Weights of a small GPT-style language model, trained from scratch on English Wikipedia.
Architecture: RMSNorm before each block, rotary positions, biases, untied embeddings, attention and MLP in parallel.
Training: a variant of SOAP for these matrices, 128M tokens, 3913 steps.
Each number is 128 + 32 x the weight over its row's rms, rounded and kept within 0 to 255. Layers, rows and columns count from 0. Numbers have three digits each. The size before them is the row's rms in percent of the matrix's.

# gate: layer 5 MLP gate, 320x128, rms 0.234, rows 2-36, columns 0-127
# up: layer 5 MLP up, 320x128, rms 0.223, rows 2-36, columns 0-127
# down: layer 5 MLP down (transposed), 320x128, rms 0.223, rows 2-36, columns 0-127
gate2 100:139175153156116157119120147134139125095102103106148137096144149097117165150086149151143125093118151133161190152120135177088173157116134093177106198133160150115124092076139139136161187099200181124205154136161125085098116071114107091144089196137132133097075085138141051031118072127135062166113091122113105136139119167111085174130117125156132158155144150128126150146082118120117091166167
up2 090:083127118141082102153066141111094134087123127131136109120121145153155103111129157164148149123117116135105186115125091192109146136149147120111101112076084127157136122089099127148120121147165138155145141166203185112160217192097128105072185117172203115116163110148126121082195089106109152151047172143131177136104150149097115152117117125153105084122132137155143140040159072117187121157159
down2 097:122164121146138164084095130126146044139124106102180179085078119132157120169196146104066116120082129128111159185166167108187124138116135197117168180108128116167077149156102142135116117176134195094151146110116148077094119095150158150184099109123159170122112185162132149158120066097161083164133121160132203146160116107079124106150123096130112124095134132134184099134182131109077146142120
gate3 104:056139146141088107147165066106184131138161108112092178172141197162138116078189161161169129138118113153103188131160109165116152163171092120074130131142086130080091071157107118186131157096137103109163157121114188120095107142187125137148148138109078120169087075121173130123121115114113162155136167103152122119085143074104097149083147120101157198142145118154073098082093131127078137168145
up3 108:115080094123091151113115089170134095186077114107154175172121110160135110150052074137156158237133097163093087112171130132081128093111073131164133181154169113149097137180146105180117120150088170104146099090117130160134151153126116115161147089059123108130123126075157143152161118156072161130100154091069101115126107105143092196168152158121150159117125154141124198125136140127115103158098
down3 103:145145118124126048151097146124153118085099168118104102052131088099117172056110096132119145089092151170171111125204148134162177158112151140162088145149095160081193143193135146157121115134161163146113067150188074106149112087062156108119171080170169106098099122167135153084111180117126127151142061106132127152181106161122083130104110139086144142111093141146150113099114107143157098140137
gate4 093:146148121096141125120160181157106189091177166132059112163128166129146126129166060152098172072082108132098125073102118090169114108171159118137094098103116154175081142160143146124107132177180103196170103078114140117104174113153159123194101102104148098141165107113116138130142154162158060096171124114120146135159057172141128141108089119109162157048122146167097092163166154156151114129154
up4 098:150150124090066153122143080170137176143110149059106118185081134120142120075175132096150145118092156176135078108113120134150098096122037114102132108176150143109157107170139170138123168054122121144082120114125125083115141142101152043090185117170156134173071123121126145155184167151094166159146120115117130142124175103135116165125142120097094119168132106103130079095143104117134181037154
down4 097:171123139128097075176155162159080147108218132101098129124149175125134145187107135157134175159172203135094118143085122044144126140137174124166128136172128110195163162155109109139124139180120125165150137108132107140082094085198127113139121091084115142058181105168178116173135132181133172110201137150107144189161122144128130116153122101125188126113094115152084138135102145119153142161119
gate5 095:051134105150136140125122140132145126123140169095167139140144161106136148154162100132078128079162100126209110173049103082134173078119139119156113105122106134088132148150168103132171105121112110122150119145059199158112100157123125114124125085164080146123146090079125157128111147148107082133110117182133219119144067140159155098146141069163044095119157147097048089145115122091104111101149
up5 099:145152127152143118102083133143092027076105113134106157101091109172110091154131107104105163145151154079067197083113189125126110147153142087128103109127146180136162189137152152127167111129113132095144169086154113159117114129197128085193106101122135163147139127098083180165107095101141149090128134159132207138122101154191155116167107129211146132107136142111165105190098087128171145109128
down5 105:102134100132165145124085141133058106072120052222068124117145129127135117130062114089112126168200156170146125197172157074084119119113120130120126139104175158148101139158127136189129076142107158110161154070171132153120157084121179134108162111090212140072168162150138092113125147121167129068136116153130093126092109167162116184165139124128135162154148119150151132112111099134132127159097
gate6 094:128112113070124155131130071188078144161105106091113167181198076120096165115143120108145166169126133123108087168140105107174125105163094131127141128190114090132150070144124126073115106095119082153133104087105119116212094119110129193123112160126129145144135113167116162178087105118108128129164127167136082124151155176074193122125187081100165190156134139078154112133123152123059175167147
up6 093:066136121112098111124046125187157145144106158124119137110164077113184132107180126130138146093128073106066169132100144139165090155138161169136102151185140075157139158125121156116072090119127154116125130159149107094172128180149100114097147108066091116153139140115201136068123135127073135164096135163165149163171120127088166121095173122086157107101154121142109160203092135109115126079214
down6 097:111092084116120122134168082096153119134182132166188159148130068134158158118147132101151120100081125111060094123168116130101136112139137090133166143137094146100113142167057113096164082129082125137160193151137158032099135189152107075165138182143108131118156120154178141200140082117108169158113090153098097112143167122169159172155079164100163118083120150114131088091100097105155087086122
gate7 097:168108076126146076143139153092123071118130145075107127176154190105176131116168150151153147110136062130139109072155109115101121137147167146144139129158086145103088111110099184161139103177142151187171121157133149057084053119180128151104113089110146134112143145119106133106104134181137137132153163149111094157161077177118090076126159107178212134214097112133160141140096096164102085114114
up7 099:132135098152084168124099106241121161129147121092126137165146124132143166119127189126107118096094171186148146141096127146131157121103112182197102149209164128117101097124178176106139147149228116065148136072137129131095118082146102145110123121147142110147131129106063186138097095108189128078114149117095097146168119167136152093114182115096124162059120164132119092125085108120137151120111
down7 099:069128126129175076149181076126191116120158113099121119148146145130071086156084109118127179144166156126148165120178166168165089138136133179163128122165151133089093094178157173136079134130160151098163138165145099140179176120151131152165132175078104158075173060091141127166126088135159138192127145139136107147122096166100155125175067152162101144120168126118095138071091146147154205123128
gate8 101:122123150096161159118086074105126120255128119120133155129093137104106073126103102119108158105125147099129100110120076105193153102125087178129173128178132130143168140082163096117109151104125087132081121136071111128128131132122130090080166133131122115073132052100106106106130166127108090157125148150087089057172161136056100123167141144172121121204145121159118127154154123128109112147070
up8 102:083176139124065119128154166106090134040138082111095068107138145142137153086167109081170085121139162165143129123121165108139119172173111154159072078148098219151116112076156173156142085163147154065130156141091162125094126131127143172126131089064173122110113149115064160116098080101147137070101100137116144169136145121156108134113143154077165099107112059143159134109119099116104134146170
down8 105:136065112068160141172169150093130153123111123117146071149149136145121147179105115131132120129203147044119091169109137117090125109150135166153151108098148126119160112148121118156128159129180135166126105082113053088149103140124071127128109201131173148099098169125110176157189096101167122137056107137168099160225091123087149124121122175122086112119164163142121145094126111131101181138062
gate9 108:172037106089058147094148128129165127148099117137135112114158139130104153126070111143096130075134099122124111127100127188222147111124089162133192131080127159088176091130126163174144117138175068124118181135119142113159164111119192130083084098141117140030149103116112149130095112138096090145143159123122090139129104135143147088066142096151129105125140158098123072109167173062096123164126
up9 105:110176100131083150138083165109146128171154100149150126117147125126167183171147144126157182119123142131105209112153082141157139114138182154166114167082178206127122110174120183153082166112096131182151178075147118108075133139079194169146121124136162114125159092128159186132144200160111144106067114151146081118148122141113121149128210170124126112143112130159114100134097077173173137107103
down9 106:143106136146121111104102148147152193131100088088124135079106107140103112155149079140181104127130165139130155150121097112176169124149136143121165151115135096198111114110171166090125151105140101103132176170032161066096075157058127094105105186120098143179153047115102092130103186098111115114179166108113166165156106137206134123126109115169158152095121153171143156140128098101165076158108
gate10 098:148141078163089105160103123164092148128135131179113146109173149156134144136126099123167122139087120086127166085131135151155175181137168083199119139122178205128093107100098157124103160172133095127146128157149085159127078159126080144134150089151081163140160078077121159137062138114117164080089091092146128156076182070122101160143112138124109081157184104066165142113066109127061141110143
up10 108:116126128114154080129123174138125151102121065083164117151115118185133147107137213101167130162037179141096125113112105086106151155125135144146113084125173049179126127158146175102131100083118089077151123077150118128075153142129089140193119146096089102148123134168203106143099139138114155139153147095111135147164166135121156185147101162139140112038156113109053177143131159129105135117155
down10 110:123150175175164110133105162147154119143103101144157122055087163154156147135115152146144137146130141130133129113206132128098129145125159075120111136137140109173123078135107123144143150088108062103140137110198119147088138185170137159144080102143079136197131153054123159195049122123139148071186146110122133111110118141117148175164107153107174179078153176158088119151172123114179145049152
gate11 097:137099158137144175131094140156179118124116167127099159129117110111112100160133085128120148162030110149100125089165120127124077045140110120119099167109113099119163120108112110083173070085148103110152143193186136122096137152124165152079095168119133140118140090157130180096115182177084086134126107161100099110132171157173163119159115065154073074109152092070193171155111143127149183131149
up11 098:172139123086152050148096087135095134113125169116103144133060087115096111112176106160123167140180116114127101149159147118161130075059179121135113170090189183142132159166105065110093101158071183125144120112072174090041121141117145087133171132122135134109143121095141117113097155147146141195123143179093121093154102148167157101177130105144085117145139081150144138120091177138078171125104
down11 102:109072101121096095166137060122140153125147112089122075112133124099170112147118185104178165094157152094147064142145085183166140093144143109230054079140148124134181096191151139094123123152128151156156111120097114206099137102124162124109148125136054086117178225113146113203131123106118137186114107127115161091133163128141143101115093144145126144153143141150106143123112123093136110110116
gate12 109:096205092122135086099134159143146093125085028114164138147145134133140104140108152088143072101096098143203138091106111146188157159146141123155163148107135109105116110132094210106104156093120176084138117120190164116180132144105076117134109160117097119108176167126139149125124114124102088137168167156083124191103114142125123151167106124163160049165115148138149178135163078079074086125127
up12 100:111136101108133103116142155118097127153136132095116109160128144179138120183104171095114061112117134094163179196104133172120160158127200113133200142123096151092128144148135121202198132138108138141105134128169102130145098104103091146134148054104170120128101177164202166104168110049170124139185145115133144142105131071141193132132123108196125119139142142124142069143151115111101150076197
down12 106:117085155137224189107129150147095177110112155108114111101133174106133120117143193135194115107090151176130131161115129144192137127190127140167117186167108114144158136108166178134093213095114102098108121127175157171117130174086154131115119142086085103133118157086126125174124166110158089121112096180093143149093117109140036143119116115109111102117115146092216076134138106137085119149125
gate13 104:082126089096091152187121139136174197156148169149081082119158093106101173102161176166148158143177077171118089181095099175142122134189140155155114122134122097109096084106106131134160139092114130087184137091169099130154099150140071140100127120150110135133198105069130106116151149154173104115114109152061158133026118120127122173067167109124164135154096134127060140124122144122098135105107
up13 105:161133182177091162115189114133138157129155132143179102062182139131168098145123064113132124154065143120180180127100071108099139131069125170162136138140126155184181118130105135116112127187096125091085159142123132147123087148156132139069165088112133102154104142194142174093133095176098205106079104152069150162081176165160164128152149154144095118158128114138136062124127157154132103140121
down13 104:120166098180131108094149159110133124170141164108112157125134087130166114086103139136105130102160106105061159150121184123151103089104098105099161105101135137199096116110145176203168154137113124118211188121161127086150131069114160140060109149114136109159161136129119160142108108164149108118075124141130145162056125115144169123133227212102160119197084105107117099112126121147133109099171
gate14 104:045151100116127112144082086140175151110091128119170067133182085101135139140168085193165113112157089131118171146090119207100107155152133119088098179091095138149108137111080072108086115142131130119087089127136180140159098087165147133148079133126161152144133177088129108158137151114084116066169113183153109146077156076126146112120117085177152157098112163063124123111078144147121080163142
up14 100:139125198122125148151090153119170109108122084106116104132183142089125163209135156128128129145086113089159118130127111115180106086167108095108150066142128101117139180135081146144122082144082150207157142086041126123094144148098156080121062190075092109150172197145146191113181117156120114080071104143108162096159140142178122129123123186111113097120132118123124082093134137097127110127135
down14 102:234106174117110085147121164053095079150156160092082174129138160141049163149101170120121118139109110141145187127149132107150101143125133129175172091149165167108129147138144161172148203091105112134127083102174089148115100131088133142159120133153058205110072135157118124089173137149122118168116115125130085114130169131088109100144139095145104156144133093194094154146173115138085103108159
gate15 102:172130171160129128104103091169093098152085135124131102088131139130091126149119103081187092114120105133137133142150138124157084126114127076078149116069149120115100129171154120132124115153066140167157115195089114130182127095125113155104094128229097181147207058126098158155114109159121109089169155148122070125135111171093140145106139083108106103157135114191152188084096116125059175172111
up15 101:151116146107171143107113110138091149126164157155173111143115109156051100102126064185120138115124137030103096161117090112175106120169199098138181143160168107147130126131084148132126121085089118121148121091149081068114141090116188136113122143074099164132187103145112175169109103180125145139133079144164141107160176134134077189169147182119107109138122109105141132111052151103105123124196
down15 098:095130131158142188158105118131040126098157128137100158149144186127125132121171096164158103126123208139149149144125117122101170102084126096143192079171051120120143145132094140165110116173105125140109161141097139154110117107144110090130125171109135180105118129119061102122201098153074129160139142127137092170097203163096158125171122088190074131137219121114129172111133112122100145190143
gate16 099:144121156156144114102096139153067118165124157128065171155124137118115095081113096129137139104128094162141129125165142153074089118202105105139140124124184113129101084129133049080087116086169150093147134175143160137155177162128164020139140136078133138100115089146182108143083196104122151138126084171123139145119179193136107138147156088106100094155166110080194077168127138149158112127137
up16 101:114109143111134074102132112131111132120115142101163107147089160140135133127142104104088135119086143138117128160102132147155141136102073140162170128117061156150127110089103128120140077048069071079146109145123069161111117113150110165070148208152104109103162180124119042139126114155172179155155150169064137121158127101175141135191138120167042176097162094172140120189151110145115177149124
down16 101:089167171150067097135115146119127155105126146140080133088111047119135073150121182141190136143112095169155121149170135193215121123060125143061122137118153132137123113107072105141096110158155063153109130101090157144132117096158168161133130071103136135159140122129091134138135083081170150163167138100170128097137137153201156137129101122179123165097140124094108122142098143055058120101085
gate17 101:143139165086147128120094109116176148109126112058138208130134125089142185148158188158084115150069124053124121135080153158118144091180085080100098094097125125104113120125124133096173121099102149125136121211110157118134156145131127118098187134155075162079086170132184113125096111157147106145139067100115128032135102106139161107158154128142122104058164088061115125139118126160137141164140
up17 108:098158137108159125105093135121125169108027143127144110087199116150137120153096135094102101178134145145133160101166112109115115134124152133130139134121091086156120173176096095140156172071149152159073117120149121158199103156154158071123028115088120130105156135143186102119152147164163135129115087109140169056133104144113114093136134099158130124114129176140120040164116099095205163072138
down17 098:140144112148162157109093146118112143130128155151134143109097093099099150137143165142106132132180173143149072147179162229121149134124168147030120127140198131131122079051104112145145129133126106123141147110107209150133118099127102170098197119123067188104135058126124162120115126059101096126086110144056137201081159128150127146134103133086116176119124137120152159163103105111121128161094
gate18 103:136135173164141140199155132079131084119088122146152090088133159125158156107132090139109039099116178101089100177122100164141119174128138118204121125076080142094134107148113156100143080112089074150160121137126129097134089105132137123204091186104139097111115102105140139152066131119113131160122081118046135144135139144099107138166127071159132194176171113134153084150104195151180145113157
up18 098:099149120104103154153083165125136118030045176144088096121101130153106127109160129123088100143114118091171124192170166112088120145183124108148115134187137188109130096131203119079168116118123124116128138103181150088141108119179102150059105115108115157177093116141123081096089158091094090159186168148091133135146142079120090189135144147122083132108168133127113140178103100084133173139161
down18 098:068041153207139103166101125207096144095148166067134155120119078141166117187079120154191121161108103152054120151118087127082076093159149177103130133120150105020153126141076110164166175132142108102177153181164110101150110119116105106144106125149153120154123103105131145139126132128129105068160121071138126121144130122114125140114061132147127100142108128141122095169154141137163096140124
gate19 118:074153141117183103218115105105150200157132103143113155151114114088145107077152139116082093105081123115116142156133146114069113097143144079154095111178095166100062078136067146110133090148162180088118162110086157143113122152109131182095107154085112106153108151119160171159119153106177176161158176167147152071148155181113086164161124157133186115120101185115120122098134130138095076108111
up19 116:105145057162163116099174097140128102096182130171145097112152143095136105142045132067062094171133165187124126138091200178127154169162119158091101194127086141165118140095149097128116078138116110082112113088161134205101138110158166147148068147079070101094146140151074110069077155110137149140119145126182101121139172098144140146104119110123166133134114123136153110105104124142090132168157
down19 106:163127120086105156146144084132117126110120175122158149137084087172091171165147120072060150081109129034117105086162175138135076043149112129154125088113080090126065144191110152091164152117167113115124117141143084159129089099153107140133173141158139181136135198172166133139118100115125170080149127107090133094080161102141095081129154130124136173177178090171137145121147149107137172114113
gate20 094:070105117140130086227176040090110110100121117123114173138126194156108158146109158148110165146124146185108149142133148116122118093154123100142218083081154112104210140158202168164086107114118106154148047144111169153145137105122173152137116126142121168145116143133113133115124079164131134063141141124084143104194121120106116110177153146113134129115142205156153136142089129151107105121136
up20 092:121130109133107130137093076121061125114133200122127103127173120077095082107116112154095118127140156102120183101152068122108094166164111148173102148108079136175130092124145120196144101090147083106146117103125062109166135120116034133156144127162142141156107126101125038168138088130122090171097094159146174057099155074121145123087107114074172205122153125102101131167109113125091153133132
down20 093:097165132096166213185172168188113184142111097140139122088117109117125184090147084119085157165106111088119167140097099147140160104089128118096158117102140106080171121169109108123119168166139155151118080098113124111078142155162113149143125140109090135128149171118115094167097147134173155125107148143150133127155112168029149177165091088119100115051102170181067102089135127135099178079110
gate21 102:118149113135111160142132191081162166078130140139103113097139109148116157076112193098156097124201125131151156141101138123102057120118115125153116135147167118108111092095168090169163176201146127016125122161131147152147186059095089103086078160146092081123151140092139150135123133148148173110142078065120196107153148155144145134149161123156195143141113149085096146103134165108165119122128
up21 106:154142082099087170164175169095120120099127087085122192133096151169163162120078154081092143104120175138144082115138091103175149111129098111142102061163104107053185165163136120105094105100132139136181104093113120072138131114149092099169103124085065103120171134125118117108116102160125140208064114107152118134117090147144084140144136096095171077114134110173114195134115172101080095162113
down21 107:134127098144135166128192152153179106092102100100188148136163112152096098169148068171134181148066129136119114142080109159112138139093148122087140104124069143116194153060176093112128076071143122122184127161196102113136145154133062187124104155143098121077160120167114102115160140140107121140173194175134133150178130167181079143068156139151108110132080095095099159106116135136152140126132
gate22 099:178095153128236085130128094142145156123158074066155105144104149127061114090116154092115090097070104121133103089107131123111092124083189166155111121107170106119158120185114162128153082115130149161173201099125149163099172169096150168145096138069130102141116100117167146074094148143106098135129117117119148152104083046115089153126193131083179150126104145149094137122144169117132107101147
up22 098:166095131115155077120079100101098179090104176179157103136134090165097111108121133180144159124117139100128130156132112137125133131058154096122123081139121091094116137165102099131137127122102008164138119149084190216110026146110141108146127110149120128148149149123172078089146130151155147133088169148177116097107161101125109137166157198090158128160124085080173127111126097131094143169140
down22 096:114122187172138109041114139103064139145145155111135139152178052114115134118078130164136127117133107162111094196130193131144136196102112139158177096120140102141077116096085137109086119120169137068134205140177109110075113099221146162143117156130097095101121075161133094107125117130183118128096121151125132174083155110124178185113168120140092085172137136116125101104166146133115154122104
gate23 103:115075094196171129161166136133147110095172122156095144153054155140104172152139128134127097120164096116133151133142173054038146215132120118125145137082139148205167119170171134111134124089124106110064134149132175116073123104126116199089169128072137103171140125125183084103126119100074115126140127127196093146132077131156146105121150135147139148091170107094177116147130124110141108083127
up23 091:191140119128076191141093078163116136127159125155111123120157109131174113104172091181128127109124112165147120220168115098144111127196162069128093081181122153212095096163159119113167114190150105096209119117093137111144129153127146099189180134140190075062178142112153138117132095109098130113096166123132125105126152127119107124151142187104149105119092127148136159160092160107134093102151
down23 095:105144157084074138144063075085092119156114107083137070117142119169117041147062130162171099179151116112142149073145082122158119125091152156047111166170146065081140139049090059146150169161114128145159116116094134107174115126168100104135061147172095128136106162144151187134122140102153070165106140100092135134147152141159119105127123109161100111168133119147122124144166116148124137160147
gate24 102:156123075121084139159083157165118115091113100116100056158136077141064126166177072162077066115144138131189097125122189108103109131113153084131099060182116095122120108114147103164141124163166115087100167099123142159129109137088137127134111086142110128122125129085147146125068127151144072090142142192145135129115103171095153093146199133160092164168175105185157137160105190108066113130135
up24 096:115066114085169153143156164149140114107124176128136099127097126109124104149087168132187140131077140122139146134094108080167185071097155100109125119121107197138145091122184137162075067076077121108143140144123191134127147189109159164152164175081147142149139146167110149151116128169115176173094093129130051070117136119184138091089155150111110144126111171129195084086161131133184143137086
down24 099:116148179082077129154199107165122129167125191044106174086123100112150142119140144124132126028132178137154179136112110131123135162180124112099119137104190122154143106151127183087149129084131111160109067161162132167164098131124163108114134140079152077084146181169142116128160086130139183086119157134173087090096135133162080092126125099082167168167145096134153110142125174169122094136146
gate25 099:139103109092097118135133182139123175110074098127099127148137101165116116151140087154171138108065101083139122113128146157128036117132074081119190148170098129101081117116119139121178117184181165113189110108139059127138127152173087107130159227158152181190116093120102125118103180149078117095138115127181109149133117147042108130152107130098114114144079139142177155105141123132086119122099
up25 098:129087137111120145065131132140122119093095150076163118127112170045155100141103085125172109084165168152168180150147075106089126151016144128087134097153095107108131092122131090072151147082149148132106132149094098143151169111085121142104177092166163087126095128123195187090136119112121112113136122145183134093096076179119133090128155080141116117153097122098172183082135109149140145135066
down25 099:191050177118128164100153104181124193101128128152155136152104072179123161159138117045184171112131141173102113159088168087113072154087133055162094116200088128101086150103131098134093138097202140079112119117117157101129121157157136117099112169126150156085133158117100130199118129117123115142143120088151143095066172142103159127106144121102097134125151144133073103120125091106167142092120
gate26 095:106182150066142077134132103107171075119112114107076128143090122122088096189117088162170095130127070094161139118152082114124159082074114124151139158145145118200122202076146149090142125106184110097111135125121153052104165088141114127155059121136175131176150087163134097081110123112119094128208142096114113130168084146140099179153141163097142157158154101152113156117153171104127152088095
up26 101:102097147139123131100150108101143102141089135166148079181071127134089147142153075096100148098093074102132073142139191118169159137092177147067112122117097132120114127077124188084151136099190134145098159178108119146100117164163125130095144066107119129102152152051102143119128153157198160180122166108109135136157090142168099152113093177148116133172108098106129179201092124083182114075099
down26 101:124116114122067130152180102155045116121108195139033157126100065156132160152114141167085172063112151166105150093138070160121166081141159181110095118139152104157121131128142146213127084104104124171124159131086124136078138195155142118136127083132063170154141142137148167120195120115127098142071194133141127109122127127115131101093099133128099115118099173071135088137138117132120138104097
gate27 093:112139120191112115132151134119108095151164129174094183121218195209128176141143147127095132158147121077161154123157094112126105104163086153105116104170116105113053057133122110098096129165138174156104152118068122135125120145079088134128128102163159145151115115091115126133115140167048089135181152163090108134108086119069162095117146101134116185123113134173138072110081182170118112144164
up27 099:152082078053038142125105134078120127150133140082107091149092200130068123152103124139089107176153145152106082135137147171111130147104121110167130133112152144108164125142196174099115142159117128183132161132166134147073087140153163198141115090145105155080179130084111115180089167148113176105132104118141125143151131122124059120130091175149145093201142099162095154100198109126142161108140
down27 100:117130163144139096126130125146164086167119130143141141185146110127091142132088115029122133123075133139210114159187151100172108126136153088137121167158108114144159173118066118119169131169145160152096096133175106094115149120097133164140082085118143132130151085148178126075152092156110120075101113108062176189087132127161137134156107154141228167137119122155097160134060096136098075137088
gate28 105:172127150107125072114103164149146141128118086165068112170136105156140130093133057106173167186135103100206122104142127125123121153162115155152168191096209162139128130110130142148155172160141163134077087091098127159118126135146162125115067146126088104068154172113122143157123106145106107145144112138151104199144114088168073069115109153103157114221123081136116152118047119101103124164127
up28 101:102133136136149068123122140136158162161137164095155068110183134159128115134198114201111128133022133148149168147153121078066156167155147136163198069119097137175187121130125075131151158121112136104137150094162173136078138101121152089146115178112113135092147113161109144106107132093146122150088111045082109138150128169173150126160134148194111161106132073101069098125121137109140163107126
down28 098:144101089126125124158151160141049140104148101140128130094151171148089117122130153133171190143128169103102170123127133095146119094144137116110118118152114148191193116146065111103170044162163118152118111182167088195143188164108128165078122068173129103126127037129159110169140123122153131136170149165079137154141135111087123179114162080145169116184140156104144186159139093147118112143074
gate29 101:163120145081176092117074154143086117163133136158117162133114112096186143112175140085105113141076093115109112088110092156094116125110080132131146091185101099134023147150169097092080149132125169125107128121093116142110087122136143152062086082132129168103178104147157136122139162168057152140098176140144091151109155145134126160163149141095159130082076118148092201119173126153048080120106
up29 093:133101165134117185077118158164073152089084130090152202159127113135108128146133130111139182119143108148084115044184147153127113127086118175097093095141123141102110125138117119161072129150107161079101126178140087111148100101128135140086123152169174073188088122141169149167116175127128139098103054070194150125132143162081122136190106095124182163070143093141156120140063129133097141136105
down29 097:167093161135255095073161106104087169116113143146150138142150086174086084145123119158096150147098081158135102149160125150096140131098161125118109121220130141109138150149151168135087096102173156104103166106195140135123118115125121085063068169114108117209117085145100175124112139099141100093127180123121123173114111143108147103109082171117127157075127156109117105107151189114107130096134
gate30 096:160166131093124071137096121111191119138114092148135055136144180145095135124071103139169087157121128098102153131158136146126136076120155127156104141134141077108099064106175146128050102165068173103168149128136127159114100133162121079131145140190194148131181159125075164056074117096161106173150119158143151161113154102177152114104152134153174182178113120115139098182139105163179101144116
up30 095:112116174092184079130127053136144086140111119088138126099121121115139140187193109053127152101116150143080147121110156104148161160149104137073152125155186094175134099128182134077110145088150096117105132132178153209146160160094121164141110147158115162115153123086114120095126135103064175200110141117082161130119139121115219137195113087129135128146181150105186144158149139102095138107103
down30 093:119118179133141116109109118122145115105174108137136159175140119098122089120136137136146145064062098098068112145216166114222093123136081153118152063089147153110087103086135109153058121122185152140163129121069134159142074123135141112183097151145135127137099108157143145206120087175153180073105113070156102134093106162150149151140102099089127123160157131206119118113121136135177121148146
gate31 099:112196132138123138109129135122134162078165166097155157119112125163139128096155122122150083177099066154132137096115075128107147120154149146065107171101144143149170143114095116162105144086085119043131122078098143117147081084102084076114149080190165129130074144102141157083126097195140075145144110144139143131110146172106197123114080090071166096149075132108115155125124172096158180059121
up31 106:091153125181106120172134109111138118110145118076164052133136133178080133170091102144129096142148069185104208112091126105099075175145122124128133192122081132123139133181132144123119138125088092073165127149167145137143123147124137094146119106085169128201082125142167077088082158122157161163105107117161134175136099098167158050182132173174110078133083136146140113154130166180127159093131
down31 112:106069147132130079139115130081098089121182121149154080073124149156065120141166130093122089162137110110171126118116157108143097122061116165177127180144148176140113069162148121132132183074087086144082202123181107136121100200105158141175132172105160094189099129164130124129113105144113189193166130174112144141124049118137129146141145093126157087128135121163077131143109118117071103113140
gate32 108:125160199098088142141124127128109195160157132131173150103081152150197112117115094152108061135183110121152112121123081111095118117131054130129137112129108120114122127139119103149137125130084119053153045115169141066116149178107187125104158129149110133135154068102155131177172128073140073095154127094109142127066104130108094127124150158169112064085172092109111138079126050108114101171120
up32 104:189159149113142131186130115131172193088146128112141151183076150160117095102098133112155125124147122166145153083090167083123155139128100127099069118042076144133161173207117101197143133138126106144179097128160124103136125142156079191066161118126106175107095135112109136176172116151135101157152095154116115176145092101117073123133168078138105168115137097166113090162071120082143094099141
down32 105:141195107134073107139141168134134156122192153139134094122106083151072133137118110103197126172135181161111134159101084132136152109122130159091115124116161094117093067145116132110111132088158126133178160104064142135178112050153136105120176189104088114121067180116082106175125177106194151134189143152073130130118124067152148153169096166137088150132146085188146125137107111148095143095167
gate33 094:130129126138110111113124094111135070065108096134084156161155139149121089154135097094175135113090143100141134150078100087166158194085180106169075104123214122162113097105092082158141059124143155137189098134118095133152130134121179138121138130166123125145111116117155127181153144131175120135122175122126221085145165083137099096186167114127158164145180067143133092079137111168076137176104
up33 093:146078166122127149156125084155192160144188140098116120179110194109165100087144154147130179141081119120194094074090121174149102068056111159083185123132121078113176123179153159204134148138120149119128120094186111167105129091149130118110108130195120123121102155141141155099130152072143074088113131174105182144127124122114105142115191141135136120086149088164095117143147065129100098121122
down33 095:129114131174086084120108069109113136099141112158195168101130146134131156167134077127130090106089150107107121111081010128095138189102092151108131121156155115137086124188117106157118140131146037119154156155135130164096126128109135060175095161149124127140131184115143085092138139185147179111126107117081083118054150174107105152190135170116148176128124123149109132146135098121075081131163
gate34 104:111106214106096118116116067091091075134205141135182125114179095113111156160112110126141079146157194093173090109116148165158084151121096115142131128152063142100155139063075100168180165104154089102108104147117126135159138101103140135112157112126184165131145134087158110123091120123147156139174069069140080162097129199110166115087084133153126124139137129110085072153110127138088111185124
up34 105:089122083089165148149103112153139102086173095149156088154149131166124150104073136115146089167133189118076119192122146177100161178165113189144139127098123109163129154175162061115145107145129138128093124086119166156147107176136154063073125105111194133168121093151136146096087175088104098108176151148093136134139102093140145132136143103052172182163100115076168128127060123088108135141083
down34 106:152088106138126165138154134071127100124143145111102158162122103140143110143085131172148153107190151129163119099084094152190136092122168155162105160129084141091128197092116081227131172095171084107133092125100091167100094111136136116124129136122104116168193118070123153175111105087144120161077073126163092140156156180086103146187141169106140145115052058120134127171125106124112130123076
gate35 100:102059126151154123127116089147130129137144127120121100155055126121096114135128151125096097114146144141126111132135097147078128145144134104145155142085121168075191109153124174145058122193095114127082061142091071102070163201111096126099061153070182084179054145111150143121158127116141146162075110115125186112090110155114132142094139105153137092094129089086107086169088151069093154103126
up35 099:107169184091125192089074093140180140141155136126131119111169134128129119158112122056133087109086157137047179116113074110137200141206148181128175140088105179130128131120076108152142169176125165093145139146117061085099098142129177159104080105125134125095142088120143126080153096147065170101119127110129110180077131095103121105136130163129180097176113086126103180116114123144106149129122
down35 097:156105112131071071088128125190085139133114116110086158175112091124109100211159177128139111139169124131150117082149131118157171073138119128144120117124100098094118077188187171099135115162045085139121109166148152154126162112110099150129145132152122127152134163152131059124150159102147167135199133156074112129092133086116100087120122126149078091188199152104098097173146155100073116152179
gate36 101:081128056119067096108154085177091143147162150174146100161098148116128147156119139126131093123151170137100160182149091116125070073196128139204114174126116160138120170142142125170152137115123139104142139141128125118109175113116067160067086157126149105117187166171147100130165133124159122141139126159146134102172083108158135159088118169109138043136139083073092104136138190212173124149118
up36 096:079113139130130165186128079097080133179152084112157191128131078059134132120095135127101105103124166067139133119118073159097095151129131113161124188143137075055106102148154117114156122094135090104144129149115129125140104117131087168167089160127091125087117131156187108127135107164116133096156148088159140166063091106184183051166112180165150133092089154166162132062099143133158110082159
down36 101:053109105144107165133127108084169104096086153127037113114184128141134144150074176110214141162067170144115166154168098045101120116104113146090146103097139093120120073112136102221154151145120135182109111091135121131149146095117128128169142090125175141129117181115149099096087129149114154135080110175129134151109101147203118120160128097061169141151111162114124111094150098142121160110108